Weights of a small transformer language model: local attention windows.
Each number is 500 + 50 x the weight over its row's rms, rounded and kept within 0 to 999. Layers, rows and columns count from 0. Numbers have three digits each. The size before them is the row's rms in percent of the matrix's.

# layer 3 MLP gate, 768x224, rms 0.0817, rows 410-451, columns 0-111
097:473415500474453472482506543432517571478499513468535551541520443535560432415489503583464431540560507479554470382480530460593508517395569477483535396473566508502409446449416506367574496649501575459496538529543464442463554523631494546491495561593437576486554512548468590490450494496503499534520469491546436543412450473455562547506474541585
097:558483460553490533452511508442438451595498502519524542533426479524529533502429491482495454474550469574505514533399474471519520493568495448571413586527463440418511538504514534502439476517485585616532528559376473540535495351507493458472526442499530460437513527460508418505450533526471560447569489550475477610419495460426480485535450443473
099:614450514401544502509480474557431460542474431589479468598475471470557479413509451538431453472488499493477467464455503489564489525445512407498546441542499511514454520481570478469361443596526548433534481476531540437619460583608527506443442454480553610488516547494446535434503618474604514544552549581431517532523549552435527522454490517454
111:554484566488469547509502520444436515424491496472510471508542509480520492507574392544534533505428520517488506491546533395591541561479576608571413529496494571489515458469411546416373380475531457482529415491470558472556515469514536482607514517474385476447550543484498497452480532607486548488529455535527517448461450428539481500523542419584
099:509502575391436512436430520544509485471511503541451472431525545505454510575514479459471551555616480557475439439569423409477499508375505555496538502472483485485531531525564577401449468489477421512529485555476510457475591510514437402619452545427527510527491407562518470544544462484489618528545397437437524460500473548508514430485521455448
092:540518455595537448518524497553534494519460486496468447462514426408508487520507479463490417519510578556534450437528456630583562526543521497514460395443531569464554410522421429535498505395432428537548506511470490482417404480544499498550478531477477544457482468459548467609532416565485496479507510456569542500505513463493488482487464413531
096:511501499453518535520435493546543452524468446555432574508461495467515499487483512470583434465403459462430512473438484596485444491514489458483579475486516541489422526450398519568486557545466469513441479468576516547460508564518446514456495551503530517476480517496429493508513445472502511453490533482469512528446504553399567572508543558508
097:659494511454473513463487552459508525458624539541461571459432535467522477539467509494475472420616457474548432406553506581421396470528477539440433586527471481537449479528454476502474501453460517443445512463436476512556515501491523457531501561489363549613496489545479411482478463433522548507556519443472431487476502522477471631597503472524
103:541533530423473493409477504443554482563389479565482582502516488424471491375429458484475571565513613529519486510544454523523576491469424465495528601520478506536500577547519548471488491590433576466472437474517539549582512508594536447562586502537475457506512541631546542527464451531500512535500568489478480499448524473479427538418546533496
097:484444515455465504486457466465494583365505497544556541473398492374503524495611475484509515502472505491596607538547504524438550461569556488443556469501411564593480523406491552505427471493524477554481444506489425514478623507655572553540534523490430548502551495482444506515495461475402586446479375486489535485596431515524466486577436544462
101:480539574443393515559517465522532619576531519511453542505466472490524520487494574440452570507452488432478537478535593517484557419404582629476599414431553510469503567523497451480471497601513511451479505464510625499422428490527535534500492512495518535561493538528470545590460531420461438523571529544499556490432513383535459470479446545484
101:495495482489475472440499575457488355467503539461469465560501477566485503528523425455406491484510405440495477510490537438481457482486538542456555415472535439503434472360509458488391492540468540629422588602493557392469469490529540560532552618552545581477544469389476545517552468520480581497448509564526552485427589474481507452495493443403
099:462517427514490544579539526486423584417526499571469503452499528518438444469499527478452511438533470565475505472549624392484407502504526394552553538490560506465455549594442511508453580495611516520549489451421562553486471535547509417569455494536387561531557431485549550439434477481517556495509512528513499499537518480415450523454496462493
098:548467575508503530551526390471487510493443489567565441591523470413543537438561461522546510471519450597567566476507537506454563571597509499559570557431478513479553482512433567439503568447482604562567509475479379435487506519548587533500573519510521532537477552478428552391553454384440486435508430393526458549472464541510473482553522537555
102:467484490405459505473534513514630538504531514525443619398431567401591515498537534385533506429580456520523485513450535567489550510510453500429529478503431576488554546475566482506553521504512510530445487461407568566546507459509586472479387559516508622518554501515516384510473465548439519526449464509654469425515594475477493581463543437546
098:566571535425489475526567514511517474453506441548538408480534514539607543523557541452569374461408485479410582492518462356413601430484449522440405532484517577446448586462512421492465480519526409438473586550503463511489523453427437479477484569479516550452515461514586510490480513491407517426518431547586547422513488477499487557486536480577
095:601533424510488493502515625443476429516488507452506484516495568555448491564387454512453515467557519423409472569551450466494429526461462399568590516472531549459580514493466437374507457530503467509440534524546525515554503457389526477547510524450442498512548508456565525432440474514549552630458447517588465584516500569380573566579552527526
101:521528529513541487508490485557516470494452399560484533507539471470503525453452471505473464458566428522519444429562453495481595530467521602466414523601455532546430585608563605435542497524462510506483525458455525547487557529539448553559605463524540519563591417580457518527457575395506459462524536471615473489532506515576517435438414445503
098:443441523467449540509470474457530434484508414559505412520472506552561591507351463443512456484541486511493500562489571486558519510481516565414498417504478449346552514421558509587485402611542563502527473484459526581438479396507500537508541477520414442502539529403483453444487520504520557547477542600495542568500533566506465472443513516569
100:456452565456453534519516470546533533483532533442562520514563484472481490489528521496435403578541547553524503609474448512504518432475419481494442488494490535491487448506460393459513542482523423425472513374416478477445481480529501415446479474457460476448539558401508626539573509594401547475427501387549454483464516537492475508581555567460
098:628488499502470478451515411468511479507530485495509441417462522495503507423539489472565487473452522579551437477480574574475551460425514480423432426486500528589501482507580587626523586514542479470549461469438511597494402514444520531497439508515535511623572467575473396498479516414488577437497560508596606484517547545460564595458569513426
100:533478552447444473538534505537475512444493508447490462554565437474552561478515327508517478460498473440552516444574509507502489593542459574403543522345541427472559446398538391530537524539520549472517454471487473489540502496501549467570563467493457484498455453430514413480506527486511472501508408503447505547499497387533457505433503491534
107:604446589484477530519560544546482543434519476432425579499560486542480517434555552458485474456523479500573584524456500513571531501504527579455594476602525608422500499527505502491515509510523473525458425517512420489603555474577514509583504462498493465397558491630410498476518586433492508534450499487504559483499440505491591465531557558423
096:489547531493440437496498529434533511380530450598489408477469549472512531502580482584434535564465488452452469533471565560555534563569559491535536466561426468546452501519337509384475480518562556508495475459584507383513475560461596556482509535499530435463534463467478425466520546448473436463471441539467468530528530460485498495440451472579
097:544439565542518497468470594485563542396487455465600541529441483532498523498552515602520456545572502437514510553456443549528386511614611525546399480421498502426474459472529512488559529530391562447512482549421551516488448542549502497519509491605454553474477470466516469473512538428465516427496460509492587494463491423542473500413500457490
104:514493449487480539518500430484552438546528570550617453464524574538521458480497430596548529572542564418498465498611407493452593496568469451447492453468543532550497498510468423492486559646551521414517502485476465534443665436570449505468457498484516506499491452583485505458475445501542459455392535478426427525471599522457500546491520494551
103:536521538491434526499528511461534533492538488497544508560452556497471571388464504502571410436539549534456423459534556564534533526420524455528514510471497555492454514504418469531528547523516502408509518500497570496475454492615472478549386464519525503614481446473439524611469513349482567562463605525489460501509431497489543435537480552590
096:524499441490549497543542522438537444482471572422455446483477447506435654464460446527410553451519482565453554518594511488533532545494528482536522523562469450408474481546557592509441386524554520565474602483529446417518585464508383509541527437479553463554485597491488541481501496522427545547443559548505425508453518571528476457465434544450
103:535480507532513458509472482603470449488549536431484532510447500540601497501521418560512434466508458460495430465528443460510493544510499555517490556503418485379510419467550529517522518520418522544496572549521498482445584461590494589528559472495484617484434537474462484502459387443609524506394479444513496499380482546486489567431444497512
097:578509548535484531578652449451431502553527594483570466492476450553469614494430452475473517495549495533465505528453498459506509566521460612534475434481486387606566488484482521565350477484493509431439501536550438464561505473493417476579483569507496444510461595486580431501465499513523525484432442603524464446464479476449527461515504550523
098:470579566470492487477490574417526419428484528565541487410533512541584517474568491437493437472464415445486447507444522476521497580491372491567409481462475515449466518541539469485502483523447563551439391489561460485542550502551484446361494497443499521502448467602552484509575469547539606565485448411653471474527500477410525477459565477533
097:529516493461489588479555512464448502383514504518478575460547511501503421543469618526438541522492540518515538353549470442564467489498520467473595437491518597529493481486492478523469442476374464564524504548460527536535444488411503445491453543449440564505493443504484424514489483500459551516558505429473591466458525464494528434460436510426
100:617505545522510589499534600449488578478587456523507493472445565480496550480529478540478551462467540542487552495595494592479597402531570484515478604524471492483529461538519481518395536468416474621494554477465483549487451484455494513562485450501438418551494484569442487601484480375484512507447421432576480481507467470439478475447618509481
098:540525485495500457496444559548431619486548464498567600510442469424480466507451432495473512515568630556569420448486527452566602453491550455487593514482403477510487492594429530497572435483444506524540414537437552542547539537494472414473495520583522535528570518479448418517475517417383537531409430506462476558564483510532491434556521455494
100:527448597490576520626501566507525450472456485448480450567554500516499495495439505481574501494539462521557440618566555455524390512487551418421554468530491520506498624495517561440552528576481431472466462596517601521540491413468488457456474555442484443499453501450418386595451450474506484570459602543414469480463527435433502456452523488472
109:578467561487462421514502500581478510470563547522399387442394535430454523443479599494623510452513539622504439453489467529483411523451601487514500518516486514495431477516498578540454409480509414531527561497503472571530463454451483365550525452476549369543536470565470512511531510489531517416540501445502546585536514551533630481486482581522
099:557473533457541508514555492457545543536402461559430473551426566514512497453481535445461480440494550435488493455470590440455519555451430421549480561479442481472505532471489509480449553617462476479509563554480456444503506520531536518482466485449534426492464493508480585547523526491550511382535509522482440491489511465495526555515610412482
098:591495510376444543516556547475499458547471571469556450559410540507421564545484532445560494493562541482512509561492470513488552385530560480428487448432476525447498499540484558495425466506527529526487599564518501448496470531494542457443454505488608493450556466491491545531442519470549516445413550502489436583506469494487507500550456461478
104:481531519490425463562589467421564502422503541512399498488480482574498499516506460476536522471427518535457579493497493512499490524475633563484484493557327640458583455490429447469519481510552547459500516416525598616512501423499542482527506572535519492486563512575490446466496402435452475598416506436487439591517422488458515568422519460529
096:453478534470519451502538496551532436598487394600400515507526487456549466462559507425439399509520401505460454495506546351435551420524546517441488565541537510499511503491512529599526601549536452486459540606585515504467523471565452526434520408458421441507448451561517481593504498435512474550560509543405578491520542526434586530547460515469
102:527451473569392552460586467527584504343494528508545482522514521396493505562438585490395443388458508539569456450522533484553522496526532532508486474470528470495451471568381357471440523514474530531502555491537452438421520469629509537436397507450426480483527580526489472493489525470607550564538521499519548448500529479510446475435494424544
101:444423503467393440473541363451547553461470439417562508466516480508483344479537460499513577572495479590575397494502464528461509474456515516553410437538420561493528497511447537551551471498558499528537528478468451569532559598473585483546492468527448441460490470498479518560521469426480452536495448522423532508499525456538568576476507392611
# layer 3 MLP up, 768x224, rms 0.0822, rows 410-451, columns 0-111
096:520539585595482558451460512482521446554546457583524499455446502451492507462478498557476464446505482516483593388403571487501500535522543544607556520510559530474401507526570537563534488513456531527490450452508481447563520501408604606534470460511434510549501605620465545476517420467409499537409441497442535512529455452544483443490420461414
101:469452602467486435503491494587492527488535590478408512517501565538554573556507488547588518572355488472443447523585507473535529511497500539569551558589490485475470601418558465483454480462464533555470540432532509482489525526443498480464489438556569516489448547554530537523557575512538439495622523551468470500544541418458568527523389440539
098:562462527560569539567516569560460476454452589484417375511504458599512440519505573463491548451546494459483501473534526550508557485507561480535525454448467458516447462550492539487553485488448482470563510547461434478471465493552508426494524539462563457494571580428500505502557533485470490464478491585547568529583519485523503429516431544463
101:445443577536551474487552502565505498556511479555394624459550504540470597448446472526504482460462541394495454529484468541562452565419564494448533589413548488508494514515436435520427493397479589469371434521430484512480541483494468510537573455447478559493512480508469559510471441489523482437495562488498439452452544460483508484452505472563
097:432552471486482462546440456557456440484380532474543497495413514544489550553498448581409528424514479410455470467436489627514433487530528420551483366418478500447465551556447438487534469484491605566523461524561534444475626431554453480403546479520442565480545575476485501549513418530566522439461484482518470511403497530521455518556516505541
092:506543571483540516531447513435507595464526535559462474476529449508479519526569420477434462523575472524545518430501486472530510379544512569423502448522413428532514530565487435525480465540576506633483412499494540562515565537497517432485421538554444474440498580482452472428489584552496429464436505504459481449524510480516480501494433546428
098:500453558434483506396483563566487481453549569553443463550526500369522470507472572491570448519459555530502513445450553552545543530349593494534476456555472432509591500383518531389519516499460425525499503500481458559619505525446482488494602488479482508484486515513573550522569429551512506538492470521525550456542574542522553455482502512499
099:482399514450478548475390573439576459519480499418481554532497523520548528532443550560533462569476467518511518456522494447427574494467451525554494476564505436545452435605465585456454537523445525401501504565421481565524541570497514443464452547524517408498560561471538470466509548444498579559505419560529548458487553535514488556519507455516
096:531537524356443522505512462567538511501447434606546433432430440441501487486520487503585483565570504554540494493480464553467437555401574469523508480487550562495535495483437468416441545454468479444541488546474489490446571538577540458513473473417507525504510517461479536491464515536505472619491497494519529580410534520518494504495432556543
102:482498474540551522517570513426484500488537482528522469518623491508487459452529470583464529462554427511555421518517531406491341532382405548416514515615504491459526511499513494477503501502501396575468510493489543471548507571508532485555506525451477523475504460569461497454526522470540476532513511478511507589494487506508482498571516596530
096:493523610501493541508469500436578508621488509436443566428505478615510567503542525445543409435516476510441492542464594506519553443599467586459526583461432497475554394522557527515444608552480522564511510466478480562432521427420507437486562516536572491437517529478528523482499445531471463520560381536455454498486459469482456455457450522513
098:590497428493499560593506558538540541510536451605511487556439474466577530530508495563467404575472499517483460486519495469418543494447438510401541490540480406529481489475452617422491455512397475568470461414524548543537451458563513529572502444570436408465535478465573443525517532524482480464511548465552471396485497440460373525503526494453
097:548498473497560496473523476526525573474498397496542570461470545464514537490565457529444542488436504599531460482554565415542478447458459475521533498565550464467551508463443500440497443598482485405425547534437586400490499419479464542428415449518486521582524485482478555518493494442523544353519494467451536541373419585421427474501492505523
101:430421448489529526450424480501474544511567441483528429574428533483488519470524468429580530531492496533421508499472503460439352454576520488433579490540595496516581623521499471451543475495500606423535589501516466471499584517510482504612485513542467495515499443521448508503546580550580441482511546474558455475493472533491567462509571527554
102:476435552515520453464548490613483469447491441488521501466532496549489528473505495473506427430562533457630467520552515549514491610531487469551471522565569569429574550428502511471527521528468454501464490508548508438483523570426505474568469586466572507544544576577504423449536500439479490480558482490536553473502566466551512481448518509587
100:446566552539533532508535574558534458458483533517433480448508513547497468395446508460511509510512594486523537501464512535545560508493505551441480480576555470470530565483516457464512621476433522570430464494494477510576564484503468618522507550567535419521443452452427501479485481568538555455562484585605533528518452523540484484486438422507
099:476555510569509478519540434564583587551505588497547445477518452608412412482513405511502538457523574467487599510450636448508477528580533511461519544524562496397405473466531534513511533443471492444508573508499549510505493493526546487535439605532614576463493512508563509596420412502444594488541504512398483565464530426534540526481501385522
100:459441528494585518498521485573414498493426539468603531479462509585449485397411499436555549442543494496435466580501569475502500525538428591544532560549506519495541544545505443463493559470551505421592467568478515443453466415492489496524491455446530480493466521587503527448507444562420499561518519514466429549446530470455592460427655445480
098:469510534496502532617457560498487574504497515416506563563582538488490538551522563562471507401544416415414539395595483525487460602538432423516459516506534448516518534524561513548446560460473525503583488470395477484425504463453573363503513414559568517422475504568519491569506483532485515538509504462512480438474556464527521478495489416510
102:486488495432436497535453495485668556573442541501438482548502538559438419449445437391585489465470536489549459456539521553512548434525526477615591529485535490465540511452597453442511471471581556470521512462475527536584475506472426515539492476501448480506529417402515522511427450557518361439529430443504518494436474515496508466481509470541
098:454491449500505539502491535431553497602382490533506535469452516511460525426400410565477505464537469528476388487612444526445425499451374461531449535516627461402492530488476533542601466466552453539496582453560461509541527475438511430505566514468512470588496510477541499538547472494562499479432461518451461393488494533464435518512538480551
106:459425457503510441466467507489572395473468503500512518460418543542492439541568536517465477517480458500607483498477420422495400561517569507474458388489590456487447487565465497605482478495458450490530491504397499444463487495493515543466547444488526418546583518490604417449624506517549502495458550439497614494502466453496571549490563541533
104:469518494499477509456520568497588500567512489440536450522434496441482474650529467564617558540440468542525460538443389521503472526560581454459497537539558534441492543501518501453571488493550494537434436495480532489523476499458523465508583494526460445501529576533508549489484484597557575593444537550510574487479527499499534513615508371429
099:493386492512469466504497470461512465615507470518419511428576546578534572516460552508439489589477516532473519524509419524423505550519438594564468467574514520453421506564497531465501511540564465531509521492442586503478509532427480517491410473485514489462518466495582546541553506477461464556443581552517408523510575578512521452477541541481
100:500492461472453420422482523458548464507446558523490496531428481408440483517506488524481478471487498610562448480559513563525566583394544554445563529552461450488429516463400538465444577500520472543458466485499629545508559493437584544497485592496555435409602525477461579525560453539506550495450486592541482476482440495530496421472484588475
096:571476521445517506495528529551481477588516549535478494442461502473446468559554458466544537491494520578559494504460434502473526574571399574428520553514507485550427493404441509540525464511462449455521512487408574423585520493464452457466544498585613600510466499608498551535540481547442514473551432378442479470481506469452531473475593507523
100:465462525410463519516512513462604516511526489459500538557546431512545530632505503445534498583525481473468564459595464560516437563480465462515503520500621568415480536544577374371557520514509524502536533514535466438514408358599467555517547527516486596514462553601523501484448430450453457449523523477455488458519535597532566552569462498563
096:620500524561530478537564537471465512547495535503487536413528499327509490473562504421477492532487473535471477478489526560417508550481449477477466527556546436511501431592415546477439445475463457553521472496491518537567523479477480489462453561426458522523528486628458525482462518560442436497563546451532374461500522495481429555588515508513
103:516453544443460440458473521496603517440535531539446450485547418501497502487494458506513438531523472518452457460462502523525526508507483468613527408537489480506464495437589576531474464443558431420474513505373486490395482519480453525446471484545493519554594428502398502426391528598506510475490458512499564410469503469463524522425538560468
099:527543523488549506517460524501514455512508481513526462454570529435512464450424509425587468501452536469525528523440434542492443472516492468542550504463465510466505534460383501487519545514497534470481462421509577505483461600477642433424441445563515476530608460493426527475486494493589549485480523517415548649534495474485476534452609488467
099:524533521539457480473533428577550446466525511457399501497432450504481537490522508513508442527540512432497506544479463588516504513440512590563590496489528485389516369438542576488554571508525486412440503451548634571505431581434598466510445417512466456503517487594528447434483489529531560497446411482475466574503516469587424516509537408449
096:488480530486504548518528493542551550515520408539522522565361537433473556547554553497551527491497469418543444541501538516538522592443452457578491472536348579557580537477570522581468539528485476456595502456498526426483537424440551520427415515541525544603498404509473484498494510517488470433540488484471565503476526513505582522494508613490
097:401479533522491559440554509528641371462378549434467554492428520513534451506426498480433475509416480496536446512541450586462538465520394501440537469497579547611532601529532475501475523516481491474473479462572487478542517459515603510540494465482409456406488541549442458444463568514511541515446450554412483460572524441462492479402456491434
093:505404503531611471425590446501544378500502441550477626496467381534467613442529505500490456502435547498478438507577513525519533488505448544547509586453532490512520530561418407506455517536522535472449515504506468419511541475545517496456448468516409394601496502512543464492567503340520562574552486490464496446532569495451595540553492477459
098:506326421494514444472481517438402453487543484501464482485580537468640505475444529508507546478447442546507489539443529520543524429534463474380442562392527408484466530574482465518500417497488530477521454476533425495442493508413521473557421559456504496466500428499480475546537504423422484483559497585571454488560568484482567449472530483535
109:561402509487491523584538466486478408487509637526496455442450508360436508574499415577496581550554535439495530523511566484410589504459481576545441471477519539444556454493461581527567463491556536545440516545489440531495449501548516427515563523509555533585512566459475525525459468496465562519564455553541510489545532508608595535419488580439
103:539476501453519574518422469604447491522453558580489468532533580485571520524515463625526499541464452589539462430578521579471520521558477415496579502498472464476446457394507488566540504505370445479531425462394381408558450524531525527579558478514594553465569535518543490557508484525520538529448523436522475482514562419604446460523516456480
096:446470479471578467490538454459530477491567536477475493548525584551435492576572529471529475430489530511554537505491491517420504518588532459466554516491567431506502482541536509508566533525498539516517467469461475499461487493438507579513585548504561529574516430553525484434467475534479460499534438516569538380507548561532497435468565484508
097:531489528514512528453512509516595447470461543476442429354456497474533559458542431468507567580522515478516485497509540539523518495634510635515414475449582416480517451534601466553528471472576390567451490493538479460500514509532500517564433525527532495527446493425505521520497346479470480517516574439467537429514523458577409471359447527442
098:424519559551486510431494442576583523570593483568522498436535488515450528452514483502479491453413534553550496484524483527567550479511537422505485473475454525504474444493525559460466425575457522480431499510358477563510406522488489483452538461465449528452449471486520483495499580536574512484588408428386437432559525488432581436444445546545
097:484530511508484446463509455579518586503531526503573502487436388523465446500467456414501551454513546460570556547559533545521475565482543535478547492496493461657458400533502527484494602558538450538469478496526544527558528486484622559486557586488448476610465491501496526612485433471563506614511455544460465523486544542534490489428556499527
100:536469502452429544406553431532459448456456488536527486461508574553489472554482420565528446501471490486501459471564518457483467426579482562472564512518591661485454499586568570523486562497476546509576591484508436444423397561477538553463460538501415474492601544521478458466446576465490605453451464578534586541517525527525530535485585479497
# layer 3 MLP down (transposed), 768x224, rms 0.071, rows 410-450, columns 0-111
101:512494461539547548506557526446486548486515459615508546439543464509501474503515468514507580456467488478570500521456625522447490517457675449545530409521474445485512486422584480465439448377568498536516561549479415558528512526593575452477508547480495576502465447526512431457417571443522447534519479532518490439467496448475503523543497496561
104:430503421501467476452488570490462528446520497470499551453462616563465479550465555423533486530484538475522572557544627464554595464490566496466440566403420530541492563452499436440451403579501519516565588455565517465444528487473483427557494512464530491499525529527587459551425503518505485503459531530519599557622476592499441642437494467495
103:523426517546485525469454506502521425491472486489504547439512595507547491542462456493477549451602492420570516503541529527477446378441429497439508542507447571496523483482425522466477516494495477472493524478449504512457594520477452433524442500470455506554484555461553461536499480446432588498553482484560496514442423485451548478456636481530
096:443506474487598505590511547497480505442485496584573587478474468545536571435534478570507550491496426422478416596524532541432473485523426497428510495524580531496406549458450518488436399472452429514518501529530445555435519496484505495407440579458514405530533435432507514527449463389469431461523391481578522466473577572513562554521431461480
101:520465530553530528434463459522514506514503497491469446496455407526504494457550537485505436495524476526431638532517511517472507586527568522462444442585484483503430493485514456535508449494476481513599444400511497455417440518508511437515466552581488448543472448533507554496403591450547376558475502591439496519554547502499504491539469575457
100:463484444474456616526462499518510468528474437527509574535592453508575519552541531494451564464438458426483570483471617496454490419483570399526502564471524486464416469548531518459479459547443471472542482416461460491490395504535487495479531449416544498557426446645545432561509489502442527530533546433458467494536494578570608417454432504502
100:444473525481510538538519497443540461491498511534435457517501515564438529509374532530556528543522536475464457529505509421517553379562520541573536548410523552547559527550496380493445558540571598534429469554539509524435453538449522467517468501473507509604510462491522530474566512493417476499468541512485551554513590405515542527483472509443
101:437430461522499505538494532504496527440502525441541491389517497445485487549390534404479578470511466485410454476621470547509479484481425470427465464487495607481540466555488472511501465522517461466487451517449555398495494528411502633518417540461466566493502501524551503531515447506434567451550589451537453481517459463549499592476458511424
097:556490481526554378531455510460596458498511485499497576512461575547548563518493520398400499471435617463527633524480532559467528385511511409538446448539463512495494488563512481421593522505483469476487452489552421534499502442469522587522446507480575431446514454457624421443538492509533468485498490484536536460435525467485433539607513462572
102:525516519468516453477442486602605484430436488464550528484500409463417441546461543498516460515523498527561489584535550543442524401521477532487473555485480537519563590522450436538481472617473489508483469452462462458539528470553555579488527425462378493479615497519544433474544485457477458441409553539518500517556415436455565431507500485485
102:522509486530534444522550467461512497533516501508635473396512480457428449491462558491495455472531585546428453417438522607477527522546527511650457487579554551589517542463529494473483570482511529449404468471535541467479476496472493495514489586490560486546478524465515485484467557555439477539512431528522483498466474539492565504539488518507
102:563489505539502419505454479508513461454435555493490508512554426574440516444480560472486462486530496531512425470528660524559548479437506448537461546482532513432419566565438542523517513528507540526457466578494493498507498357515454439485345589479514469522515482474543536549563509462583568542526544554486575585556478498570550454497539436530
105:517450462521436494448535552428488488532478497386384612549533420524492519527504543528481467525612542483485589507564425553458503499519492486510520469471607467573550434471423464464486506506499497561523509541523566489523569496492472474484575473497535496450472507451588453529490569586536491517473508514560540533419497499571510595411558487493
101:591500526513486538444431517537472534537487457515503539532497482421434547572571541539476497468544589496611492467489501520535580497640499497450422487498537430513453483579550405494496522536516579528520429540562469437527446438526461561567530540474517504466463565485510468485538492526540421490477535584392468519474524523487527614542523518578
104:517539501489509475484533555375549463484545504455415498444487508511461489505553477454536467629412516453451524607474416535542512472525512471530463417509596508525486509487480480487477508441415450477473474483472458528397490495468478478532442539464462637475515550492483547472586449434587546539568533488511482466526473531404520618506472422474
096:536443472521423471532512542459539505490498481488546570522601506493513487503539493514432590528480505528527451463407512574549470454535467583482551474540520454486428419553449500505496445456515593462471531498450524439596442559421557493507503493525484491496500584546530516476544393508528434531434436532433513624421582518520551505509459561445
102:507435507516564500515515532508497477563558456490521419463426481427459486478478468485520512497463506576434456548580440382502544531493547524476427546512581547548512499511448514408542486559414501512484472433502566500484492529439496518422525475525476481532592507414541447518473490534502463510496555484653532504498561474378501494371564556486
100:537541551486459460479552467470533538626481539504439466544484626510568439560522509553509451416501496514510508475477556532457464535456433452413520518406503479430548389473474496525510519480443439495425455525548565506433486529478558522392495490456465524486577453492489433577440480550422484515463438502488564548441487557502510413538506517428
103:464513503466482487502560492515520515530539541496473501503449552557505480524546377475478487481501442476492494490467510504426474391471475665492584517526478507491533423561487549472511555604452542590407452481435508484575472461508370479429539528459456477418468520357502454580482415555535400535422525455511474488541491680453522499494569497462
101:490509444480518521465530464529441551440451590453504523462468519424557471398531514559562510505587497427537545552463548401579512528433539451560446500522480521475458553481494535475445486461471615564490465437514542440495601485455495487489452426534579503538459601494425486468474515556510530542461518514500521478561602381488564555494485474517
097:445466499488478486487497555530456519503585461603498608480422539501493480493460464423509467584459469460398481553565535416509503421573466498464530500526521496332440530478474449397597408573547435504564495420535479411417547510571547390477547544485539519438490520469474508492431516465516459467542562494434507482518588441489485539496464504579
096:501538550492419505491452509439453548505464484416514525467519554448538380454493473528550525586506450529522505566486498483411488425392542557415498472479510481499380579579447454524537551512514549466431501549477455431438467492537524472560530468459553471524514536442551540531433492428523421483424539445547461441513420470496531554559427463480
105:489438530503464447443482483519525486436611549518503500445476469539439511450490520573467590574474564467523453591476540466376515452480532497599504493478486449459545565495562588581411476488495489511545532514475441516540459584455597550442498545527544471530543485535494507530425457558407557390583563565459506464503448428506495493532455493464
102:480569552517448519484483502486506495497525627484575510434452455535494496601534546570504499379504495465487546528426523516499503520418486526528461554453532490420484483471522442622393467484481539488460593443454590458557594508473485483563455587443513575487539439468507426565441540519547513440577498534514529590489486576463533517494439414508
103:591530446502512549495498410557547455546559525486495580464527486517532492466535555552458528506455451447392525444379502485536467496462409507498514504438612471445523482429489441432503467456517550498490426524499551478548524390545434441595446578614581551486529511443522486378432558478506529533483484500493590486478507418516463560529419614450
103:466478495488455575508512496449539515440419519523425522483610487538503490530563492484466480616555526394457473519471552602587517482523482521451560463441475499387566438582517454462572456490470509565464570391513502542533460467379524551498533455492436496548506503506570580462471623482496508491529520514525555586498600526560418420487497499542
102:491481428472514515502574464485430443489498525527571445572398496429506566481534521499412526498508549469440493537524439505534477479497525522499487458425544527466484476449493482603558505481583548410457507422488570473482556523493558495567534497567458424384425536510534498498481541472437481448506463570415589549471525458562470390454546497491
099:422519459472452582516480453466535484494460529526523456446589470543495532557510452581549550511508465518498494528564489409411519502506487542466517417535481442414568594407534546608499531463514549465516561444609583493509505536567420516459505474503408498493420530525510574528484641459437415536494482527428518546487481531577511523473531492546
102:420546446429556491584520462418482482532487493546526527641476554507420494473450517468486472511523461600572474440519523445519471540509431538523465516523418459456478565474470515467580372498481553408564535517554566485507476583529580487472538443422559510496549446537440458457494448394444513535457522558517473587510425543436437497475521428532
099:469533543483548488596539494487489438447469506505481406463511587479552517509438486499497420466492521443490624477525510545603565437503437507473570457496445488620494514456502520507398517480485451490550461454536523490605491513519517539435533497460496511490487529471446481517377477464401551612452492539500492497538491449509500504506552443427
102:500490529591519540539587517533557521532418567501508483451494606428551540566500458551499584434516488635434427470448524579409452519483538493521481565603485490533461602553531502532480489420552432489548568468493445477449541513547589549441457521427571473480525502524471582572544466509520502557489521587502454418538453536464429464519427561584
099:543485507524549473574547552451453478548402579442465433517424508430615461549498604544582463613574565468479553520496515569620535597507570585500507501564517496570499477603547547560468488608527501533481448471498513533446523460450525514503537499466444483464477493480446554518477542585485538435435443463458425465493512418474446438527602497479
099:474554548524467494434522520555505491396436483546567459547494414446595455573483440509386409528421557465634473483509531502540503456446466455548562575497496454454493380502546512482533591555332458526552494476505509425588536493448523522559566537462458511543468569450449446550422488434472430511512429530546444489414519498536517455476544490488
099:536503461503450513498460471552466498507438498469519505544457491535450342523497513502531560413443439553497504477463585487478561415574478399563494507518571568571459475595632530511405467490493513513557486486450559545503536470441494487462554565525555541411546527471488423592447411444465495493569503587535541584428434477546453506474552495524
098:446504535403525506582460477547526506520483446453532524531463526446495416546602496606439464568496495404620560466542399514493511569489638470527541434459456529433438472537499476474529448585495428543481487531499548615576568496554555486568497504508498445549420471508536550489438440559575435552451552512451521530470517457602439506428450511463
094:509473492488552552416461530530520556525461428544475468432430495493437494533468554530525495554518497533477535553480500429520438425577499402519494522518622506438473407483427517512518454462517614464439445426485449526509470489440464603412509435506543530532487535437571459466541591473487434514507493433445512581476468548522427582456478586556
098:554514508504559460499473482488532531512492473495510512576535565461552494497449566437484511535450552557565514511454452596498503489504500462436429496510483570468516560545459474501455446609555507506613427469522434565499569481494540475519519558408567565511449506558429557573415504546575549392519538474520478535506494428428484559584554468528
095:447602414517465538455508523483530537501523443501531508502533495453571473465581471507535490530547485504445480446573566403517480411524482554508505571426443456470517543568472425564467482310475528449573534562591556468495425563543498464484459546551487529594487591570477449580477447511549459492512506534488490585430490477456580629538441501478
102:587494545525543447443554534605473486421513479460565464510562536446538443544525517375549480519496510464436568496428630480547487483480568514507540543490488472521526589518440460492523473415478491447456453421524528550503565429530536451507443586452545509481533456515471483506581429410516430495452617429516525486470595502585561466508557557535
099:487470482559447529550504581518528429447454590474530506347462536484599440449543457500545535487535470518505625574530462541452459513435454479477484476509510430517567527520512417488510505525501464426515489414499579523467464482542503505517442542523446580420518547563510476495488459549442544447459480469703510526564467533467476440547492462491
103:486554477485479430451505484569421497430499552433578524388420429508545607523450539432491482574489557583628432506469522432494432438497420433444528475528495421516507527454499499581536512505501527464570503477541518485505488464517409477536422448560534497467526567504503516545539451567372575448561518556588499448548418530483501477538549408479